python train.py --n_kv_head=2 --d_mlp=512 --vocab_size=6844 --init_std_up=0.0294 --schedule="wsd" --batch_tokens=32768
Each number is 500 + 50 x the weight over its row's rms, rounded and kept within 0 to 999. Layers, rows and columns count from 0. Numbers have three digits each. The size before them is the row's rms in percent of the matrix's.

# down: layer 3 MLP down (transposed), 512x256, rms 0.0469, rows 75-91, columns 0-127
# gate: layer 3 MLP gate, 512x256, rms 0.0515, rows 76-91, columns 0-127
# up: layer 3 MLP up, 512x256, rms 0.0491, rows 76-91, columns 0-127
down75 103:498487563456456465596576565454493454561544433565492455580482423544445551552512606440538543440473473556448397524647626389501544610499441460499535444486463595582519534502484500476538456485464510490471539500498409501535496590601482401513599439503559509513452498459589555440548444486500508462492503556493464495533469524401490450471549538478484470420550523458562489470532481414493544408446
gate76 098:537525539523469507586536491534515483476578534604468548452453646486521521472483469428473452502501496514499512470522573533511506634545467517551586420478491442511545498540496537367514475530518490489486433572497557532486376515551468548543510469531530523467533483522522461522525433446530492539404484513506434409494546467538551459440520545481538421550493558452495537570609452474413478463517
up76 107:548518456503530460516489544440490479430575592548522470498515584550483546551512521516474533441460503460420550525613473504599467494432502514464559506385504607459445513541486523451436504571499444508527618583503568476421472455546537543478475526494482507581513433450528505491476462418459551546495549481501534513572442517505467579466464485543431508558430394486507540453493440453403604447400
down76 107:404574467516386604495515473502401471527420600509498493612482477458468566543497490487576520509495520450512451503454490505491450454506601453564533573503516607496537486469538508492564502584496475557505494502571508503388442537498606533433506475541410484532487422465426516478468405520476517516524520576448468588501446572486464378568455525513450595408580563543476525522502496539464527519470
gate77 103:512544472518475422558452630462563469501555459587595583474455521461537405358487509477510429533479483549610464536458535430499449591467475443519460497534474426571503492532471429539561548515558537532539510478560513461468515521430412496512515479516486467568529502599536436505533608506537497438474538459467460473467552531473522488553454595531445507419512541474481434489504494549545479524541
up77 107:529544521469456446487540472556536565578479546446524518591362378495486547462539494455543417528444484516470475565513476473578531491471511504553437543492449523602423475575565533517539473540475508541413483523523467507499477474469502569379475538417370553447492460493462501449485520468516472480505515464471337478461597405615590587512446515604472529530465533471545449532520412475396536494561
down77 110:555507491511523498472503467449443573564484488529526509476367518485551449475477456475494469478526503572477533423552597550671600505463489504439537522480485420569532531518525555535464539465462479534425594419526475492471493449473501569521482390460426483432485521476506443559458414475585454529623407438529430454451455472480437552509400420546466514500437574537424557503480524456478446428492
gate78 106:493407530512414480486497596444618489547567471559558484575528554479457463564543492469343566499500520493562549461477500541466567501442497448513551479521511466442511564457515481467480436507499468471562513452534525566484464589397508505439574573550577476483505534588583493505442480467456387458493474453483577480505483477586568400509425496495570409512426470570481518476478514555557563578468
up78 103:506534431572490548525500543538526471526441591520470503506515524508483498448483557515480439490456432567601432504429516463356505495533423430478561538528507464570475505491515470529539537513507540561551361460476514516513474378577435464454549537554484310553465584485571533536526590548566500626500518517489491487574511545497484522465499539474469500474516535485640482555498552431453412565515
down78 103:568473486587504492649433565385590553419528493508551480576492583424497533509514511463536554491496417402601492473485597541504607546540534513558554451483535479468430531534466520483517569470597566513523521480484467528575502525502462492438576610476431497498522546553505480505453480446496534375439481507410509492451516543512624491466460466496503453512459484532529566588540457595538511580469
gate79 099:577580595545476508488565568481559481552498442478515497529470495406489542530435423426512505479549462503510457465474497486497473527421396516515545517488407529479524471450482493435457527554615411508584420506436611460457487516526491490400508512605512453566453548572565444515460525495522433536513449614468323521486499478521502471523397478487545449412445492489512572547525443463497516475574
up79 101:513534447424547496474478509514612471468484571480422597549409454554535432486418464545517541459509498513404510523529492484491428397522550494497539390614548525447491470561492609577475470422565480530559463501496521430477536582521545481569541586456547453459479484562456485509471590626498539479604431515507517464572525463458500524494478452422474465583425522548521546444512593504506548476441
down79 103:516524472533631469517479428549525547558499575496458367546594517433542447460433535474510439538509463512447536470370633453486503552573477488494467553551580447533560497497587481416507448449492436433525469525441557549449488485556502486498441426478552508522501445490503523521430473472527546506574471454568491517496561549565599437561508521516381511484447521455562448532473435518487569508521
gate80 097:456560581489485405415570466462482513498422405584443394480511436514469547445504618553484531543558456501492506493491586470439594533484483464545556431440514537488449502582525435543480511536488523476476461484450498456443407470541555488537427512437483431358555490594531513560535549439423421493459518507557419510500523374462596487533491523497496486506508458608471556458501586458530453537545
up80 098:501480495425547534529477500470350534573463526518466470543551530514494457481431490481414509475496534505515523461442443450508572517476494570513530497595441490483527640525433486524524536542515488486446587522505443564492543504480492637477618455469399486550514468456449559462523523470490539476478516518512493497489432503446522507552516438493492481481441505401492499601542512546417513475489
down80 102:506485570571451504534559508505496566524489418553597534524480400457523507587583512489480551432497503523462493503354470498487409492453469394435490518441479501438418448525495517514516527509485487535570517461526491551561528534487419432419531491540589550498505538505481585525477513486488398577519461448486506492492497502541403487407505572404530548572560484461539543514573574492525515582483
gate81 098:498468434428465467555491560554517536478489567549562445479476564491565552519477460498392437600526402481514573448429505601460585512477479510510522481427504356510470532524611413457568462468568473518537384510466572541529519389495558522497559484557419447498469470474504543519488555493405597490417536523448535591430497447505381387533513526533502468582586506495594544609531479466579503492475
up81 102:493629477452553401465518559580575500558493451425515498534471570520550446452547483531502518524459490519491509502583468483648512509513482495517546517545476492524570545443551495507519486410531520503518544587465518529453499489576550467463416462462496471484473511528427437430383507531487618433602504481534502535484523478485426484512505505418523469450488487463455509573482385498512447417554
down81 099:479530497523557452430500508434476523548412413486444591521492462511493433520492452508482528436475497560538465530548476468543461511491456525477439531541493581522461475417508550610459434496553518559505556512535426444379447577501445517497518471506486483527495448533418443541522569512529576471544559480564479496407396521560543521460508608502569519518448478548468465481473500519494402467497
gate82 099:531527533544494519486486464519475503462534512569509473513539452517471509556447457418516564441418552476581490459521461594509537484541477567448584536515438455597621509454471540519554462488547468459563575492503468547504473443509475572511538479514442465494436462508577408485537394499542490511505503615548493446513461473510463497486456527523569479615496489427463469412593567551424535446467
up82 095:488487469514578510491462459502482500520515515527538533569541503551427592580513572430544503551467560479531570483505467511452515529578512582503408510560443556454604574511577533579486440512462557519426583491483411451571588521506543546525529525493505519527516504403510490465436520602618523483453484580532524485482417521536414499411497470566490550596579484477558477473459517488518504630394
down82 097:518521526532491486512468477456486515521562583536448600436450501531519460416476554534560425492529514421490437458430516359487504449457502492504519470480552484485487472503464535472489513568466464555667444483504486506527475438521643558491539535522492532582431605512493579520507483560449486509493414444400516537569541539484516428567487491471373494536552478441540508638493609483576576575546
gate83 102:497464553496508576476484512461522557543473569485528591476570359491525413516475518496564527527383402454450524524398486572414448427427475410548491499415550523490553380529496537514480449456445545490534463476504566599438577464490477525578447483463557479427447564532546450456549493507580459501539502536538552515482481472594518515500528530527544501545411536480496536532503388468504483486567
up83 092:495537495468577543495577485547501449433559473597604553553520624574495507450509371468455516487487592508478468555548486437518567567550476449510565494552499545494501492512401487489503470626549492480441520517446501400632487509481463457427394546582600539557633498513504549491459448430460534529417484457549423468541398444450551465484509461529481570551452405536503502465506504456461415546400
down83 086:460446538495494523494500496521479468578459489485457474421519485447508463590522594555513502500423461450553478517436660452524507541504447484480468464474491496476486386474538488460454487458460452563520474543549549463461602487465563563510500512470524482478545495448461430511554476482577539518540391516577528512506558524586522521517564527522489557521377588478520519512539489527469507462463
gate84 094:548541472588534524509548443517601477421428525509483508547446521467496477553498489478483559454464511522434532444485529461491470483511496476496529492544611493476489506574574522473451528502483548427346480462475438535541571540450481498485530470530534484553506580528453484535560507492486581547526499580467461541568594464509459590433541493502524422474585467620498487491459555541512512407630
up84 095:522513650533466497441589517529493427510531545617412527588471489581558436532445515404481488464521475467503551446472495472457451574568480447394454571456501550464520532526476451589529511484505396502478516473464458529506523446364536470432474499500432459586523491541485467584458522461463510499469507452529466473508518407586476520534504476524409545485431484420532438438596517588435506488398
down84 096:468481537584501526434560517487579533562548485522560485416505571507536587429570538528485530500471501503475506559372489535461416493440454536488518429530553516473449565522465605501506544431384605465530530495503483503583411545506496439501515483466464490548417556429449597540536450513456519456504421517480407536552473553421409479439517541430418542486437525484500540574400558465509543503524
gate85 100:468488467456412451541508515451475537529462450488532473418375444513487543478445514529505484530453463559630531443452455492407502498552529558467390568488502537509533503526558545509553444537524508515540448525387461551480510428548391507433512484430528499500448515490572517488473448495511475381484454453513498407478521453496504465553618499513489472455448582486555513476489513594433469610406
up85 099:418478436519521517502440595487516508529474546527603430461457461526474392491464534450408482510571520494493449468456443543573569507645594553536423513648457532397527497446542429480556438459477582533508456553399459580524471418495518456454604569520528454545552511529542488518425502477522461463531431529556413529476573498541445337543449451579398509481584457524511530502474477455513524464465
down85 096:498549588534458624509618502500495433408499479500499493482488533497621487519471490478492472484534458358529547454523452572434540574394407407451512478405527494468535435569544516530436524504463498475531492540530468484486487526484511509482472466568535528526507456544470506490443471483547559497532467531438428545435481490547517514465581409489472637438466535479482521491573452491480438492437
gate86 107:542458491570445541459595578451480467520586502591455524523535496440502437496446433439496494402418469536519406477507460514525376483493427493465578502602506453508454454407531423430453486492455433546489485574542480478484490512525560506493491518472529449559509534511508568479488461530581464526534489569447506399520521522546610539485433437456463434498414465509479586554574524433509456461528
up86 099:402479486487443461508474465453435488568604496516474565504470557491463474523459493482531479510538491478538410521495500483461525538521534498519487505513470479426476559499463563497541467546631566518452505423487487520460486486454527456448374481483463460500535516559568611489573467469502514503540557473688534518554492453536402541446482466385537469537558461535419561543541512447532462500419
down86 099:489565534513465471513431491469466436468530491458531567507493493456432478457504525503485494404597529504496551513378531446476559453485565508600414417448496478564527546555490569502499555560514509474476469457493464494525468443450446423468497582398444502515535556549446438501489557460531560663467696494538539579476542387548474487426564485511525516519510453621416577446442541565452470515455
gate87 101:503467478647452475538524412441536493459465535559597501494450621528552532497355386492447408446460466528565530513442557497487469548489482508514470523542521483519516527512521531548515502571460448496454543493499431510467512556501527482556369534621580466516462548545551483500567430447517535513494443504492496469412551406537522431517494634502505566501544460490541497616465529523488529504525
up87 099:592456511608436466411564451423531492432458593415433556439478577444543578491398466482466416460449509501449481619514476437507528513506440473503466482496544478523484468570458589485535498560422438431512541597499501504562569474409457440500505575477445460501393513431477501475550463431574566470476505597534452454404519429579511471521534606462512577409531530504531564560438489537464503496525
down87 094:589493477582552555451440343667504431502473502503550538494446518545528459452421477520445477501533545426452485528535394453486434441519470538537458442491515468505483499505488555515483442550547547442571562454529411516451495584491558474586493544547504520500412515520538467506480545521441631475406506509506485506423451511481382509472442518484417484499495507480501586591459553511474531499491
gate88 095:489543496564475474547529538486530564518515478421534403486495484499484513513505432517487511507433523577498519540396484539464535466545346615570521539476517527509525469442463561449567476491425523518524464530468429550531464468411488416486553525512529557541553583441485570452516563448491446411542532553511538472485528517465406514519476568503427511397474524507451491551530503507414525511486
up88 099:334451478523560550514558494527403482472513392438475469463578456552462508525531399574586546471501525516421469446463458424494489446528448517546554470494565553528407562483503525476466397469468478515450546476471554425511466443539515443505435492464468609570451505421494582478588546537504452508516555538488462502486508530518547556565486523420471527454534494519508536570466576463470498381505
down88 098:468520570455515559583493486437576458576483528474495587534451465471488580475485551558531442500510460491492536548494423461452453555456614380626568464485470520474554563554559561539480493492513474529524479471401589393444498514595477507444545496546503508509457401551430508470477504511445495534565625542523490488473455437474480499440570532517542439534515530494516587416498521484490570499571
gate89 097:549457508453501474532442509476573560549457468429503485593481400566469482449533565520494490429564516448413514460534490587529534508509532494460550501522512500485483474508446542444535484589496609438491468455427506492490506369479475488492533440428542572596414492414640529461585489464446398531501483477520507560473578573482429607514470516567537477439559517544582533505472596433415502541575
up89 097:522510457567472540536485385498544515460451490499459478470516456477498422533483579519572525448533526442521487503509538460499567525610552508511443574484490434562505529478463525488496473468572480522591508518536483574432531477519476417500466569449509486474434499532550384430533535476518484550545521425532449401493546519496564392553549440476436507471506570460488500454519509558535476501435
down89 099:529518546503558509430425564532485434485540550575553504516450532514459560442426453464520499491425495489483509521564511548672433563530548528479519475481512531427473506508535425416490523472525481550472552466457569548508579505515471389502586428512492523542560478559503475493487459434498561536550486438514503602449384503492548581444526577510489484553541499500451472530386560464501503495488
gate90 086:479577564488504585519537450459529561491427482478503522452482537548485371425522557513485456555463569500490508391475532477479411460460506562589569533616514518573478520538488479560471486457532541554541596502468516416509499375532494465520463487544453532454514522567457479513530544557517499438569466520599551527470477534461480494405498483483503545447482585462468526616409506465542525510460
up90 095:452534450584502530527510603560426476466463568527526520494456424463587523507509477558463559506517565566522521499529515449457387477487488467481521509465520516524507545499507540408459484526477538495536586456509479483472458496600450481492541425543416539452491372446476474469509511485530370541567517564556560497471536485513590426483590514507500542425528552508457430513507572497511485454593
down90 095:502592574460557510462442508467567553508532501466579472500474535559516490430496501423527521516551582438482469526436525459419513405519528613563487509487496486480437489518559489492488503526595509555458583467529409460478530459575526510477506587527501560456528618497582486442464500482526496469550422478531532545485460512532507477520519459532477463489456491481452439496511509454460647424417
gate91 095:554490616604518395547510488550483485511482556494536406465483495450532508425485505578422524491500485580496514480520484504516501426518453441479513485577479487652537556505529605440600490549429394502487511452533536537558498470531477518507502546455580546413490547545463445543498556406432496403533528452499535478526477515553484392546467422526584379566505433487558508487456530617445452489458
up91 097:454447480526514573521548508526519546530524462621546565533499508455475539431435442599453573456473503473499460444516448406475515469500414457513650497441510453590509504411448457474582586545546516481402550450519475599460466515518516598534605418496411467496492543435477565556482554487505506510531491510535507351440471474496421456600464482549483499520480475436564503467509481532506432576484
down91 103:495447550568431477538484481530499497492484510586528490523485546419601438451546500488495518565494523446535458533536420526408467466545487539572573518580458426602590488432536482567539477514424543479459420378579452535441399529585481510521482395579473517572605547443465613496483557517404494526502477457548531503461505467477501434563463468527503443554506447498465526423459476456542431492497